Weights of a small GPT-style language model, trained from scratch on English Wikipedia.
Size: width 64, 3 heads of 32.
Architecture: learned positions, biases.
Training: a variant of SOAP for these matrices, 101M tokens, 4412 steps.
Each number is 500 + 25 x the weight over its row's rms, rounded and kept within 0 to 999. Layers, rows and columns count from 0. Numbers have three digits each. The size before them is the row's rms in percent of the matrix's.

# layer 12 attention output (transposed), 96x64, rms 0.195, rows 20-63, columns 0-63
091:479490500518534533501492535460473510454485524521495504491508477489479491445527501493483451528466496469479478541487519484479543500537529495471471551506487528488498473489486472457499487470497529
086:526503537443522522441525508512500478478535491514530502492504485496513496515514497567537529473510449516470551489487479473510497502479545517530469476498491505506510518496528515479485526538494506
102:493503525501540484451538499492511515492473534510463460535463537456515457488502509514522501488472509479541529491458500492515463485491494520463480426496518490495490496459493500475521506479510490
098:471468521519471522541535463526481501535496497533500516523501503556519557535486497494526512507485494541498502481484476471468511481519526470480488482524474471533549486479512492492513544479520473
076:527522493522477480524504475523472503501550506514537508494464518558506461490509479499518506579490509494473523523506514507512476511530484528503485488447493482538485489532447520492495469510515526
091:485464532484477492473523534486517521505458490489507543523483523487461468505528485502488549514501517525456506523512507524547452478465524522506514487555493500507535485532465526516499491463521493
095:463495452494495548523482463526515522493524508527484513516471529487544516476506508507475526455491533491484497498479477475502460490467461511499529513518449458498531496515543549526491498526502507
092:486499505513516530479551509515481467500494494508519486503497516515457496546487541513516491523478501471482567497476510481494486503482510495472444486532462465532499512441454522479537511493524494
093:494480552492515467506492461494521532489514512515506466515454509485527466491474538465471517504523486502495498507487511568518563512505467504522537478500521499488535512462484525480467478491528472
084:533512479472504509478504508554511436535519509479468493502489517498486496542514535536469443489484494504441513488466490512456512507487493481514500483479502530510535546464511480496476516483506524
094:515495477515485506542519508448525519462516534521479550514490471555558525505521505528546524450515491523515509497498528495516477510507496501487471484512487522500477480488541528509514516456505532
086:478525513495450473538509532526520461483459518513484492517532508511481506472525526496491494478440502484489483462518493461456478521532456441488508549486523510466482507487516504478501504499498515
102:492548486487489497488543512493516494505461470487492445517479485502476496480526527499511470544491530491458486521515481492495481513465518476487452499508532498477500513423505524509517456480546482
087:488508480515506501516485406503458486499488477527494518474515498501527511543508508552543496534499479498501486536510517508501454539537485540508537492484505492482479525489464495531491507529520524
103:508522519490476490464529481482535488482475554473499533496484515513491521535531513480448497518488441498514525506503560528497536490538493482521487567490502493514483479499491516506499469460481509
109:482497514527543486514497481536525491532496496482497510524515509508462516493456445467469509542505463494525544513504463500489463495485510529492495486487541476505512554506497471506519462507542452
102:535498523473473495495484486470522492493512452562462488461490502495525477474507481543455510480511503486517501492507454482493522511502535504539492522520478488507488513485466513427459488517507466
107:478505492496497488522495496500494518466448521494512552486492477499551466506529542499458520459445499507561522492485473503496498514496491529490449470515509508540517499510519486477523510484551508
112:532497480515472509512540501499507537532494510470526494550529538509522489514524517508533486483470442543491491491512473491477495522505494496468502440495456544491491466523466498509469509479542485
097:536540488475561453476495512509481509502500521509503515534473526454493492496499488456506524467541514518517508501486496543502484511506482551507479462499478477489483475483488542516531505494555537
129:478553526479463497452448489499523531532529462518451504529476512521483480510503517506541530510485459478534483538504499505488494493513540512512465485481503503491487530549480507487488504462514479
107:509497521435468466516512510465482503452516497493427488521527487467544527503494512482492478473504528508532491484533543514490481501456494525487489486476469501506486512533508517529465467505522486
120:513511515454498457517484490520485494518495487526529516483519488477512480468499493494510454532489469510499483543522526502503520508578533476527555486469497493512520462523515461518483525496529459
102:491516519486463493524450489508499516495465488496562516495498472519521507486535509474498510498523505558495456532495487494465501484478478485540552514514455469509513545518506497476450503462501502
115:512520521477512520509523465445488525505506513505537549466456477503553458512476503513515504522523507491523506464435491502485507461494470533480520499501501464519499499522503508548488535511507471
095:515519469513502489548499497510528506529458512513455502489465446499507516509513468500485560531518458525492466500540489497509500469484514485499514466510470517535494482501510515504454566520496480
115:480505475494501505513500557560499482472529514512498486504503506525527507507504524474547502478472487476555506551461483522516521488507448505526473501515457537488517487465537512519515510541496485
113:488479439508481494485503450539545493490466463513499540503520533504559456509509468486512498462524506500510519508505546488475479510509465485528517476490499492551484524499476526515502489516466486
109:527484503508546528471491490518488490477516518480481519501555499502510527482489518463507478533488475442439485497476494474467486505517484493448528509539457553539505483493496523499473512498502509
122:471480523481484493468463451479508481466468498502485505516472508465553507486494496466510496512441454496463512513507479477531544508471527530523467509490468496534472531550505495519500510513500505
104:452543550479506469536512481531523503537519486470493465497511478510485474515488488494467493497518502501468521508506502472540460500468502487483498483485513476511511463454489525421489503536492516
122:470515518493511495490501441488489512484499490572515498538520492508546497479486515453499553520463503512531484485519513502511510495541536519480525473506468467498523485488533502492523536528545478
097:518489492512510502517530515452496505548470437488514518506514546512471454481512521505472535536466528493518491532496474453527519541490491512482473537497472525535530508493476492530476490506498513
106:494470499492457495536464497522475482490526523557481509516509496470525509481525501535532529578514508506508533462470491482476515479465514499500540511491516462514471462498469500493487467488517522
110:506504487476513553480506478481499529529489493519490518524520479462505500511473517464524504475503508506534518485462512464470554536448527487561526503498491531495480516469510475449499475498480473
105:482496483500524490502539521473466500504521486507476508508506501504501527498534480545472442483511493497467474489528561474477533428503493484507467498537495486518466523449466505505516528503481485
121:519518425458492502510564498497510515477542521506530528466535482469500522498544476497489495492526495480516499508518469450528512509490451518511523489516509523494468498534532502468522479493488497
115:559522496522499500508539539547450516474487489577515504500512531513475474538496505500519491510482493470500524500490502481473464522472512509498499489464523529524465501529533547515497512510493476
108:502539523484513553526511513542485500537486501551486505512494526508536515496465527452469491445490492504505491509477513482519560523488489515495529502517542479491480481490498483499459502453538520
114:522510497541491471479486465516516475504509469512504507507537504463483495485510511506496550500500506512488523527514521571484513491465478545485504512537508510496524517508467480479492571526525439
104:495509561546506520491493491496535454481529434521490524503475463497498509478491472538504523515506500513512482494513541467478488491485502504536468459463492517521523483513517468527491528459533482
101:541491550487541522533516489497492494528487545501511503489522489509549483514509487488509525467477540491476497524565494517518521497488428526506514519450512519512514540488516486480517496475490474
109:498505475488510522510463491495522537485508514508511517471538449517470542491504525460530537468527509468499554508519510463516488521519501464491466524478512506545482504496455479555505505523519521
110:510498533517475511498488533481517504515457482490503449451523534481518515499491506507481508524539458479499501530545516496466477482477494502477514504437461465533506473480537523492512547497479475
# layer 12 attention value, 96x64, rms 0.227, rows 21-63, columns 0-63
077:528521481546438519507472494491522517522535524540521534507488495513476499520485492513509482505502487537512509463511528496457512474537474473445544533495485506505494528506460527514458502484463505
090:494492468488512517518489477517481492503484464494502567521459462526496519535471473490486503490512485491450507466519549484485469526537511492517447488496543525494508556531501512488459499506490517
083:512474495500527537463500515495497500474534511434519494475480469468490460524508473526502468461512481489546489540529506460536492489480522513485511516534485509516463522522473498536529501524522539
077:442467501473535444481477508505526471518452465503472471478500501489521519497503459514499516502524469533516483529466520523486478524485514483505535536520494533494501521483526470493505539475488454
081:516499442500488498489490498522507510494517504458518492515466511448533509516461456490525480504468482447506504502450511517484514549502502464495472514433492523518480513505525478500489495546480479
088:530497537458477493506517494501441503476463501479505503490531494482499505507487555507557478510450503486498519464520524528473483499498541483457533515505534515487472495488491477493534517478518552
085:530471469459475464507504536491498525470511512481520493509460471518514496530499458522496493461524465497508507527520502511554481543471491473455479481487543530495518525507461502498457511522516469
079:466555478484516495488496476505533451510460463508533496531516519510543468484504493467511496498521474499471495509530537483491448460470491465493469490473512476530471519473515515534506499466479523
079:514532562530500530489505505460501523476514523479502485503494498494511482478507468508480525483470512548500501493561523507538465489499469422483500478496489514518536491534508499491474502547476484
092:533495493488485497526502482504479473508516481453490497476540483462475517540504516499485467513497450474474480461506462461470510475488521509487499553518516458500536522510457477484470506530480546
074:493470512504515481515494491439492532464517493474486494507549471528491453487487525569489515504480514467507531521464490486529518494470486500503526525518506484507535444542491537496496491487472528
099:466480495533487503543481470522502512497485483498500515487470512554514489486499526489518507499498456476511525441457502547496522502520511553480502523515499459486524494493483518470497452497437530
094:478521491502465547503520511509519493493528511522497491513525472472488532508505477513491497493505502467490482477493416522498521497435519478531472482505479498490486448532472509495479489482434520
112:506530542508515538502480475516499510475509517482518506540453482488469511491466523514522453479515485491510502508505504479486484479534495533498555468506547540512499475482476492485468533571524513
132:511520495503458492509445524508462521503514476486521520481499515497514530505476472501517539512455509492510523466519496509476477452493530529517521485554495508514490469492537571497543494457499502
107:431450489504506502528470503530477501529494484523492555535489479503479533557517482483523501509535518549534492495518495499487488541494507463519477494485482514475509509505498516499487476477523554
114:520507511497516499520510495526494492484493504494481482477487475503494533440536484452503504528525457514495478521512543537488479497478472454463541500495475552476486495466550522478527497512497549
121:500470523500531512503533494524486519457474475502540486442520480504486512469473491478448525521554484442525521518471471510495498499496503460518488511519485501540486506522520515480509524523535463
103:481529524546463508534495535453502464485510482490530493503479488539514492508515480483506516527478448463528475484527486498490480470478457515478546479519474502521498543499526485461505454520499485
138:457504519504513471549479519520521496449448529507514497489472465487514566493524529506498491504493529493549498476499489525515450492476530526517472514479470466472494486504502507501541504527527490
120:519489447489543499483482485502506487536454521511529517506469460546497481498495495492499494509449491495484487506509460492502487510503465507540552478514487521494518474545487486520552464559497500
133:473509468520460515528494478495466509470511524548516487470496487502488504518496550481518511487524565506489467534474495469469497484455501501501451469473512554507519513542500510512528529503497479
118:537482503501479486529514499536493467554509492530500552509466504479494520489490514505487483494536516471493452510490550517518507508470485495532491513527419512457545504497502497510476537502521486
120:531469516536483506465483533535488505450489463502507467533497525472513493470508518505480477501497506533506486534514500492524531559468475453545502480494472510465489472509536524476510456514510493
094:524459500516521496502539473492477499548483478505470526509542487516521533496501516528529453512498535518525521503517462531474500478459473513506489460501496525479484494516500505453480501464552450
128:511482544499524508497518500482532531501483546458454492491491527506508502486504449448475520510501529488498482473519539497471481547502499556451484494489488509515536514541524468471508489519490502
122:521490510466495482501496516477490465497592492555438493486477508492489518466514492488512499518536495471490503518513433509508516516484492496483477507559496494483495510527501508505488488517526543
118:554533502533495490521518453443507535491456499486493450490506514490501456532472446523499526472518497508503503487501476465499489543506498468519508494517517498493469544512463506475484528520484514
118:523533445517516498506477480487480512497501516464473512494539447515487525470521528506474509479531514528549486513505511498513436490484447476477504484506500499475545449518489505515531474523492503
108:538480460521505506445500502492473517515502506516487565491488527499486550534488496549541506492519466485533530471480490512457500489508473525525496527501500493499475528487480478503515500431506514
125:544502482531460563557490512518491511486479501513485514454488484506503512508567532498492496496499502471495492498528496522487476532481452460503482487481524524503505477481483498494531476438510475
105:525459506507542492499539491518429466484508475492490497515501499489511497477523508470450512479525511530475524465508490468519467506484535494496567546503498456515519533505482508528508492510497530
115:486519459546525542486498508495518530507526500497505537481489507530502506506480500505519454492501497457485492532535491488543480520535510457534498444486447473461494478513538531541505518493502502
111:480490538519480442481466490485474525471489532472471517484505524534482501496500481491463470474487480516506479531471448483548468528533502486535511524521499494515554515510512522540483501472482513
124:524515470470508500465480479540508464488484519514492463518499539538482446566526509478497508507507489505496514494493464538469504538506502510501511485507498505492504483484499483526405487505520516
131:496491565475520481498526514473498504556490528493486476478455523527498459486476514527472489492516475536511529528474508499444517496489497467504499438556483508524509534509518512505482494507483506
120:468445481499516493517472537480485529487482509512517477506535509498513474443499467469523537531511506502476493469485456489542518494510508467483515436546498512482519502500482498486521527511528546
099:503490487525512482455499541492476534481499545505504510471466476485516482496562513516523504448521500490514457528499482509505467500544495462515500546482478506535524514476520526460472528534490489
127:500498491495456529498526516515514526504496427497490521483480464488506528533544508511502493523491518510488468513453486470504438530445541535490506508523496501489471483518516505464498511456517527
119:477492443501501449531483494499511494518517530503520538440519523467488503509501523465508457502488532521497527531495441527528502507459518496495509521480489502471450463492514499500533477513531497
100:511497458469466443459518515503500474544498490476473501521496503464506504469503512516533467506506479482533517513467520459456534538511499490472552522514504521526521534509527547519522502493495512
118:523533526503572473526490484466473519498534512500439428519530520484509506520477518482526461516479497443487506489462514496501482468502495489529520511477528511484517498500486515475514496496485492
112:503505450507544491528508486510467500511509467469530506506469456474519510484496493512529520509476550538481494516440451535481510537527485493518498488500509505485533556518493480495532510473534482
# layer 12 attention query, 96x64, rms 0.221, rows 32-95, columns 0-63
121:555521498499493519517471484492505492430513474479474559504504459490544517512513503446475484507523513520523538512527495530489476574486515513479489486491512523495501484468523508518502528497499500
130:500523486484488514516526543478465468520488470458479501467464548476478539542515526482492465467517514485488530479471495510509502485497523483489570497486466502505468498518466483497519489520509452
116:511499520440474507567492507514534512493507489463472474521507469488501485460486509493497499506492465489473493461531495469516518518499521503440480476547473487483501534521524456510540508502490536
120:475465493488426527507491499472470475486471490488523522500509487532490494469509531518559501525463490470550518521488488503495482516499503488525511516513543520472500527551485524495487546524535507
114:515559514521500478510501519516482533463521520491508478516505454473505500539526494535488531527422504514460499512510451489485525501504509505462490500511497520489496526444500476482518463534481491
120:458488500513422478501541471477534512497498534505536516528487516448484506496487490502531506508520502509483520471533532513524527514494493565503507505492526527534525478468480535473474503472505501
130:500498523482553534538508542452503475488467534478518506492494508488535515475528474510505491534479465531490480529496508525506466511500506488528453466510527456523449464483495530536497506485515502
123:539508484487551477475475487529500503503476479458531532534495513507518504494488473548501536508482495480513510463513498571536505450493551519528488490499472488501502486541488523477503477484468486
115:527495482506501485514468503521506462479509507472461526476520509502479469476535502527527546493540480546457542469455525485511531493523507526509486485474468521451503482522499490523477487526482544
116:503448516508497520447512481510518462517524463533535467502514496551506557506520568492482499511465526508507511521529507510464512466468496476508480500483497488509499498491489511496504448537483521
109:499506489493485485485497517471503520492481540494492492433475542511530501539462484474527505495510536487493483520501527499525532500523515500458478561488512471515455470541529463505458515496483530
106:481512455501526486504507478532458472505477485512461484513472520522478481507511506505478505529488563538502547469537495540487507512480481486487467491512545496473496503490539513495459499489443465
110:503496507477502492494509513481510528483538500490552485495544515505565488536498504486470503439523532501462521509510492526482505441480546501516447496476514486503508462507524520457488513491517517
116:494483517516510492499465522491512504520482489500552537543500468478511472478512505488472473514503507499463540546519472515494546459509499466451448486478470532542467523501480516490496497492460490
133:484449503531532469510495507472531462534514500484518528480481524498526488521462501469514512512508501515542558485539523483513503528511501454516495499534480507433498466520482510462482512525478492
121:488483472522482517509464535483532507466508534502507515558502456490469472550465527531480506455506488472519470514536503521452467480503521494526489500492537524488534487485496500534475471506482489
102:489472478498489461509533492500555493522511441458489504451550479489497499487512489492513460530517531492509479512505525514466479488542543528462530491520512544486490475486521505465489481518504478
107:504534476478517501483481550487556495535500454476498434474513460518492456511487497482510519493516531503550515496489526492485498536458494462489512477500513478483517499517532497510502472500530546
106:462493485523468519449500487499488500523501504516519497499503540539508469527502508498462535504509451486515511546502511502471512496482513521517523499521472506465496538448521473582488484494461495
105:468487542475503474495470478484478485552533517488491496507511528490491491512483510477495496562483527551507483517499465466510478510450533471437508522449470489507504531526503512503499516497508473
111:476519505574471462469517511528494511459517484497491516505530500504533519458494475488473470491494521498452512476534467523537462520539475520508500496522504498481494540517514496509480448492528524
122:481519481483464459472484526515481501500515507471500507516471474504525474505500508541446469496482493481531524503471519479502480489509510463467472488491542501543480457513541486454467493550530472
109:504520515468466526490471504469478525486553465511510469489518533508504520478475448501487512486511539546530517493515508537501520494493450531481458499508474524515468544490504488532545491501487529
123:528463497469451510476481481479504466502480496491511464512498482497508482512488440517484476527567510454496515543488455525541511484521484530480510494494513461488499491475454503536473503495504522
129:512523481549479513481460469493523529479476500465470531471533520494497501486516479519459512486470534534500479521499522526498495486493532518493510469490482438507545485514455462530526541516498492
130:559499467494465536488511493518498527517494506496514465483502497491475532466465487486480560461465493532494530487502480537501469514536501459490472539489506489494476503509501524495459525478525449
106:540517497499480462527512517495506502534474486526465513447512520492525480514507502491456525524494479514511506556496469487540496510515460490511467494499490552487517466505488488523493415480493493
125:481523449517486511514478487544523496499494506524492452513436486496484511466470532508479498514498523507498501505470544491478526519512522505532452460495502516522502468535464530489543524524461523
123:502454471503527496477473552541504539503499526499500496432526489471519502525518497475492477489484509458513483477533482493540508506469483501535512458493487481513514494470430489524489512479516519
116:503503497496487492496522484454473523521479551455493491518510505463503492505518500503502510491517526490546530506516496485525538498499556450532475515587489512501514506480480481512477492536526536
116:520495484495514505479506486544518480482499467515532496522481509501467541508513508463466466519536474483525475490425501526531553497515499509493492452524490506553503490524518494514524471463479479
139:485501577516470530482509506551508539464510490459502504470465542524533473475516521491475469503536503502514537516501508488442504505485501486510480490526544513484483481504488485512501481457497521
099:476516497461507520486483498510518481462496505496516473539521487538487492501482578531532479491504495505484479466502492527467419494535517504525498488502466483475514447483494527476473508490495519
081:484511506484480489534501501548510505491464489525468467530523464478488517536501510530524538503474485513476498484497484493537466522515489494456470519493502550477472508508478539488467505533574519
095:528459489544516512501464546509472521460504489482488464499536475526527475480502515501476466464469538481528528507510491509501505528475488468498493470540486500494475477488483478572530487513518519
109:476478471510503475503514508481555460482481515476461509466525505445528515507495528506540499447517530526489501498500525549480499510475484534507516455495518499540512478481488495469492546532521515
096:493523500529514512500510537453471500465517442533466496507516469533538479516505482460496470468495508508472514534489520497526516470533452528517505498463459514458485497481479522516524540497492491
094:524479487436488516559470480467496511481510501488470511548501480498512507489508490532519484527539500496507467488486491523509488475513540502443495499461536495508509539547529493515552526494484511
096:499468512447500529535490473465468525552480519490548448501462538501528494524538485478524525490516505474521520488477508506535521472488466488500523510493505466520462515521517503484459498491500528
090:500509486498518497480505490523555483518480496488462534498529503543501460520524492460469500506490441493560467493480499516494467510471479506476482507456546485523516485504543474532490461518493482
095:510480530471517508497537466524549501488530468524537495500541517502516527503502462482526473503482455591478471483528485479491499521472498503475471491535490517510523516508488521479512517488521477
095:509490521447453532466476527484510475484501542484525562513519493494510491505507517490518500512508476492499513471497503491494468540498495496490512516523444511453543557462527509484481512455511489
099:477493457482537466493517514464538449483451444485494519556475476503511499524504509486525512490466503488457529492495515530499541488527536508464463512509501499518522510484509516493530495480511533
091:552465485473481496485495512539508494496473529522476510505500518475536538493482579478498503458471517489498475499486494515506506532495465483497477474461486540514470527551521532518486518517517476
088:479507458514496519497518509461496514512528464531492486508491477522477528473481505490488484468485545479487474446462474519509501532492466473481486493529524497487517506479574477558510517514507463
090:482530503511476540475494482484474488496426495499521527528538499507467524504519533473528479491508466507457502530504467525467539486508540504484498494558477496479516508483452495514499470466506508
094:473472499537525485507528454499506492476506533449474510506472508495476535480528492543509527519445481496490520469527514495504481481471522469516489508491436538493493512526464492504531513533460494
089:546510522469534531524504498539522453518453504453475482431504531477514463482482493529496509497522457528479477509491472504513516517522468496503507499525520500473521504458524523505472500502477477
088:491478488557436487479498477488487436537495479479485441496475533507519497499504494522504534479495459521491465500504485464497471505492450534478529480528499504495491512508515478515510552502506508
097:471518514507496486511569543484531499483494493480464459483525506516484503531471483476517487443533508479476480474447549485491495467528490513501511531514502522507498501491501485525502438504532513
104:520496513517499505519518513478567478509516540496527490540439513497502499523468496497487495462501452497488505474534475571461465499489500521507470489489517519505504478497483567481502500486501482
087:496499503510544519535468533486477496500463565537504507498543489477503522488481481495521496449489443523497500500501506434501500493490495484493467479499516507535524518458544530528512517522500520
081:473491486502490514493464509531519545484503529511499523483494508456492508484502455501506499479425479502529475465511509583504527467552531514494516528500510477502506507532514482518503485476528513
092:464493461495479514482480528541470479489467501507484493512502517511506504501539520501511436572478532472485472489530508494526507499468470522467486492501509505548507523477473534503489557482490520
092:509536497526516486520494515502506494516523521491533524494519515476522460522522499512505496480485496428534527514493503471507552475525498488458507436516492503516473468500441521496469492473450507
098:520513476496530534539473541529508486509500492500513539458496494472475482497483502450523518506507466505535479494526473452487504471463530476500518533502487495452506488537500468472503548483455523
090:506534473510500500543505532486484513534470490482461513521510474486506526462513492451495490518479539543487485513528522503496507527497473483537481477570482450520451510508500502513483539533494480
095:532471479448469510508524491459527483517494528464509486521442503498516477489492523509491516549501477527521525544509513513503524501497523493478456542510521504511523456441483486527479533501489501
089:474478511465513513474518494466505494525508499510442523540492547537521523534481492520519449484469528516488507527512493520498519471463524474508562470464509500491468529478522519519487484468484502
102:504505508513455506483500478490537494490472470501496463502471467509469497509503495418541505543473510474579474534481524509505494518508493513526550484525498524530519483497505506499493506473481515
089:544492536486531467515477518454511508495539510516466489480489539421502499500507493506504477531467497480495487514524505471468474457508519498474512530517512434485488495488465506487506505523523468
089:468535539505490546512483497534484486498500493514460522472487551513531486455516485532498498513451485495522541496493496484515466501435502537499490477509488506533524495498484518478537519522498555
093:537546471474489482510501474499453458466501509487476519503497555537492530503508487489507492471529464487516460500506512484477468513512551490531504520529504493496515480501494515475495499505585480
083:506487473516487514479476452505507501507453516512497459516478528506488492515490449489527483482495551492528518519503470534485466517500482513443469467479499465464495531526495520525512553516487460
# layer 12 attention key, 96x64, rms 0.233, rows 32-94, columns 0-63
123:493527491503501501462519511483491501510456488490482518501512504487576477465530484479493490492507462524539492467475471500514495505476500527462485472486530515490553483448540496534470494520492449
130:472530500504467497510497519466507498524475523466486497532511534576489561483534487460506480488528557484465528490478496531498487472475490482524508480487523502488462491483472487505480516515526518
111:468509504485512531525472483528554487523503515490479507524519479479461489456505508511529475487488520490506533460538438483501514481485541487479499520522485530511513523467531501510460537458478467
119:503497479510470528466454456472468476503499532456490424547500502532524480462493509495490503517529469530519492499500513496475473517529535501481498515492463500532500545506511496470482507503504540
111:456515537522526498495501498493492525518491510538503536530515489410477549485511502536465506497480540493449511531488484481522473514496482478476480498518469491494527528514494478499482474529487471
124:500509496493506453510567483486489475491480525473501453493488466439487478508505523495469487535502522518514497495513510537475514516524483532544533474489451518499546482497491521496490515462535529
132:520494513464522524554510512478491481534475485502460490539512488495529504500472509489502474522495469531497472525503521497506480495484506535516415517522560485508516490489471547496502521495453506
114:481508502408529503507520489454484525486497475501516508474478534532463476467549526504531528491491525459473493511533510502485502504511548486475507484480507535474520498516469509474513499501471494
116:485546518519524488514468470505472484502461479457509516489475500493502506485514498530512544468563497439490529474537503455499498505518509487528506515488522520497523437483526501473542498489484500
123:502487503530490500476507463494509540492544526517554481482487471552531539526463508512530488491474510532523502529508487510499500525457471458473487478513464496497524517471461518487541483532499472
106:501472458449512495568517549514511514534530494444506482462481488476513497504521473496485533521491520484485491475508495482471503472504495546503511521515496461526434492495524487507498477527502514
107:494502468520520470435508518462479511511509489515508474483489523491504515490507533515471518574511532517456506509500512517526516514463482489505507496511532502460515492476538477505512576535482495
119:475504513466517494496517531485519507498517485518541502512469462509554529505497497489466514438465514504516516495504484524485521494530525524471521512490506483448522502482460581502514462474495487
119:509506520461485500466490508490493515475480504490526508529486458473527501540509477478530501553522532492458567491522503519501480528511511501507486491507477501500517505524462495494489496473447420
128:508498480506478500510523479509527462532509506458574478464472504480523512494505538441539545489519498479506476477484523484502458527509515512516485504500499523472496522478483525510467530522457469
121:549472499502509468488540540460520484476507501525518502518538483491495503509473517509511501455543492527478512530504507520469441494490551501489494464508485501524531504496557457473494476473475513
104:497517537506507458495499503495521484467578499461536513504515500481465486482559498467511475493537513517524485480462550497531505519484496482517507485517533484523550512477498517528512484501532479
102:509490496537520534509485528516547491514537482473489465517520489518472464526455505463511531448499523487517494506473484498542485511544526481450527499518516468485491477451491469510495525495495463
109:498473492517505513487493475518494475484517492522534470473455506489562514518514465508529497502496502497489498538472524505486499432485503482482490501476470539471524475498523435508518476500481564
110:537511534515499519477476492515541522524527559503527527523495540513489458498513472457462496558501479505512514516497515466478483472496477513492519497480489476465473522536494507493473551519499464
108:479515497526502500490464514512470497471480507515520455479558510479468507454493490507511483477468521484474514486512567535471498546498475547477489479517494514523521492524496516539473485507542472
130:514502474467484468497490526522495491521542526531506525557527518504544463490490502530463518504471548471513478473452506514497498570503501464489497503451517481521501483498506516479469483505489509
106:453536473521509544509560507553489523498486494513452480498488468492560493508515499504519477466488513504498497495512519523496558499501489482448504514495468490481488499508521492529514547500531468
116:514481503489496492518517484477472502504471497455519489514492504494483466500505482498514465510516538461537533504475484520532507479519480531433454505467486471523523518467524508506572510462531518
133:507478515513529458519531485503470513494494482501482495505475533515490509449548465507510482461493473484536515545515476503456508512479529485494537461511533455534529488518464484522498542519469503
132:478515473476511511502512478491506551458501505483511491518437551505503483478465546498471510474501470531470490497514491575521465509463483542489535532498498484513488489536517478498496507509509493
120:538557535494523456523495531534495526545500478499513478496503509517493500528493517484509519506515489469509508535487523494518486526503451502498449572515492507485527475524521460520462462506516495
126:501532474489497458462491531525522493529512488486450506502480498499510518498457524510490534511507496498502520506538473488495500565481496497513504470504487507552507498466454447469534544472477534
124:538470539500497515509511523530452509499460476494531512457530448523474496501520541472508518492444505492527524515509515502558474496485497515480532470512470479517489496501469491499460506512469532
122:520487450522482468533498497504504513561479521504488472537482503471517500464534534479496534498498533458534534527512534487512475478496554495484513519532490516503487514481491481533485459465527485
122:533530501455495501465547519508518531480471485504475509485483495517484500527490485479502482540488548495519483461530503558527520483530497443509502507467518546555510483483483470509516484512501480
136:501559461530508513485491540502465480509529506516550490475527469486523479470479459502504486508527485518508513478532508500502509492452535504489484523510514519487488491494420473534477468476490524
094:500501512479517531512485498470532473487495487486524499484503483501483507476482527515478490472511498497484456514521514504461445562496556539483487466485520502494532508492507559428479474487489513
086:458527529514495501519476512497500500449484531489497505551496494492456463477475517522497514491509503468492511474479520491523439540447453511509495537492466488493487510533550513467475498497521514
090:508494481545491500491492519511494525466491499521494482489523446513539500477527499496523488448480533490507556523508510487480502516449536484479465467545483457517476495488499484529470496489440488
113:516520475554519493514537517478508482509489492449484473502530473520485495493499522479489524451537523490520504481516485525517516514485498519483583452506523462492483465464485536500490528514514506
099:504522555503510516493524496494510511490493461520459495480502474502538552535545468489559486448498496488480520500490508525478515519522463548479464495493482495465537475487509518526481522523493484
099:484502491461484536526499477525522503503482486493450515569502502512501475440531452483486482514523488488496523484504475485491511486538538485486529501484548484491513525513537516479509529464494452
102:499462470461468549521516487542508500545467514482497471468463480511523485529519522473494495525473514435497513508514483504499532465530483508486503513470507497482427524493488528501488499479519504
092:549515514475509463506505505512533469534520494513470503540516522550504465503491501501503504513500478534546481529473490497516485486454457495487467526491580489523489467477527481514503474517494513
094:493535525521501542474514464523508511469471487493526505488523480506492503487416497478475462499511489547517477495521443488501499486503480494475512514493520532471492484494486561523494477505525453
086:483485484505479542444486469518503491523462574483515530527553515454509479501508517490504502493487473525520506489472489538474485502529545522468514491519517528485534524476529487516481480497507521
090:463494487493513506480496494474539472508461472468450492537505484513487484510471566504542515507521541498475542498495483544532498513544534514493484501503509528490515495456441505518504514509502478
093:489523502512487500447505512470514533501488542517502499519463510528514505500482562510488563457484489525492499471508468571503488491467481482504524505513498492535465507530506486463463518486479478
098:479481449500497549510509515487538520494531478532465491475545487508514522529477525531502472488497518502448475512495482517500507520479501465458497506543516504515491463469553492540523538491512475
094:511507523499492479489488471421471520484430459493515494511483502480483528488523510516543477518490476483484531494531495520508518477475561506506473508521488534480532502487481487509495460465529511
090:471504494527512479491488495476524497478507546492487518507462550495462522467504542489502526523513507510499519538550507484456460454508501500550523474533498531460489510524491485472518503551492484
088:496535510499501575508520514490477510498459478472545486489507551471497457494498502497513523502535479499504480475481503518548504493515488533520484512515539515494474472479564504499538532501466522
091:482500499563454512530513458516461466485544499457491432494492518535512507488470495491532535505512470506509481541496502480465491502482484541500528514512488486529468507492529485484506528515495527
095:470486500524506505542493535486530484509520486491504495513532496505436527528493466493514520439499547506480489472475550527501509443542492482516497523514506520492486498478507500520477442495537503
097:504482491500494479524494525464507503503541538520525466507486489524494493495443512478500508469530472508489505530524469573493429476489496507518479466485531516484511504494492555501538521482495477
079:526482506555519519520499483483482479507453512522448499517539468480529485530452525513482533489474468512518485486521479477510491472510490506527472513520502480471427475508527515504468536487501506
079:521430478496499479516509485532528554485505495502504506491486508471469441454521486537493493492431492503510485514520491552492509449497518514502529522469503485503484474519502494541491511479520497
098:478518502501508524448475520491461504499463514506475545517542475537462501474487476507501493581477523508475504487518523515516538527495492530488462482495487487523512515490478545485484546497500520
084:528491538511484485456510488495452500535531523494525530506473490503494500487511513464519551481504518448511511533520523485569501518551513475474483501484490515477489463464472507518493517458498507
101:524477471509514504510498499522528502530502481497537554490498490482483479466488504449529539474492444486511522490473479466499493455510566513502498548486532527482496510516518474485504555502500515
099:495543455494492489507486496442514512516504505504510501508509484458512528488527513464529462502474510525470495476527533473524513529467495529548503515550524490521482490520487517548457554502494481
090:528524460454499492496532529487543465501481502474502507532434485473556474522506517498504526549541509522528504509517481528467484479491503514473461535503499492486515503465498498507523492485458515
083:520462492500479563480503515487511481480523497506513561532499538528545514538519466509517490479492520507481504513517479515509494444450493528512555479451505496494481508489509495493523467527479491
097:525494501526478496478500495492576480480524490480483476503468481523478481524524508461536444528500472513558474518493531515518518503507490471530510511499502528516513530454460483496491533478526523
080:473498527529574481526481490469499518521532477517520544544523491485501498493521491491485480544494501521519515538444501486485461479508491506518509505523503427497474536510477528510487512503519491
091:467524494521517523513463488537447500484512497505457508481493539513538510460485469517478513491475465499539486505538484477535512522481500508466488485491487513499503511468468520492531490519486583
089:487528477519465472516497491486494515506476479522482524498523551550536516486486495521471503468547467472514449511459516515460461505523541492525528516486519510525506456474512526516494475509513531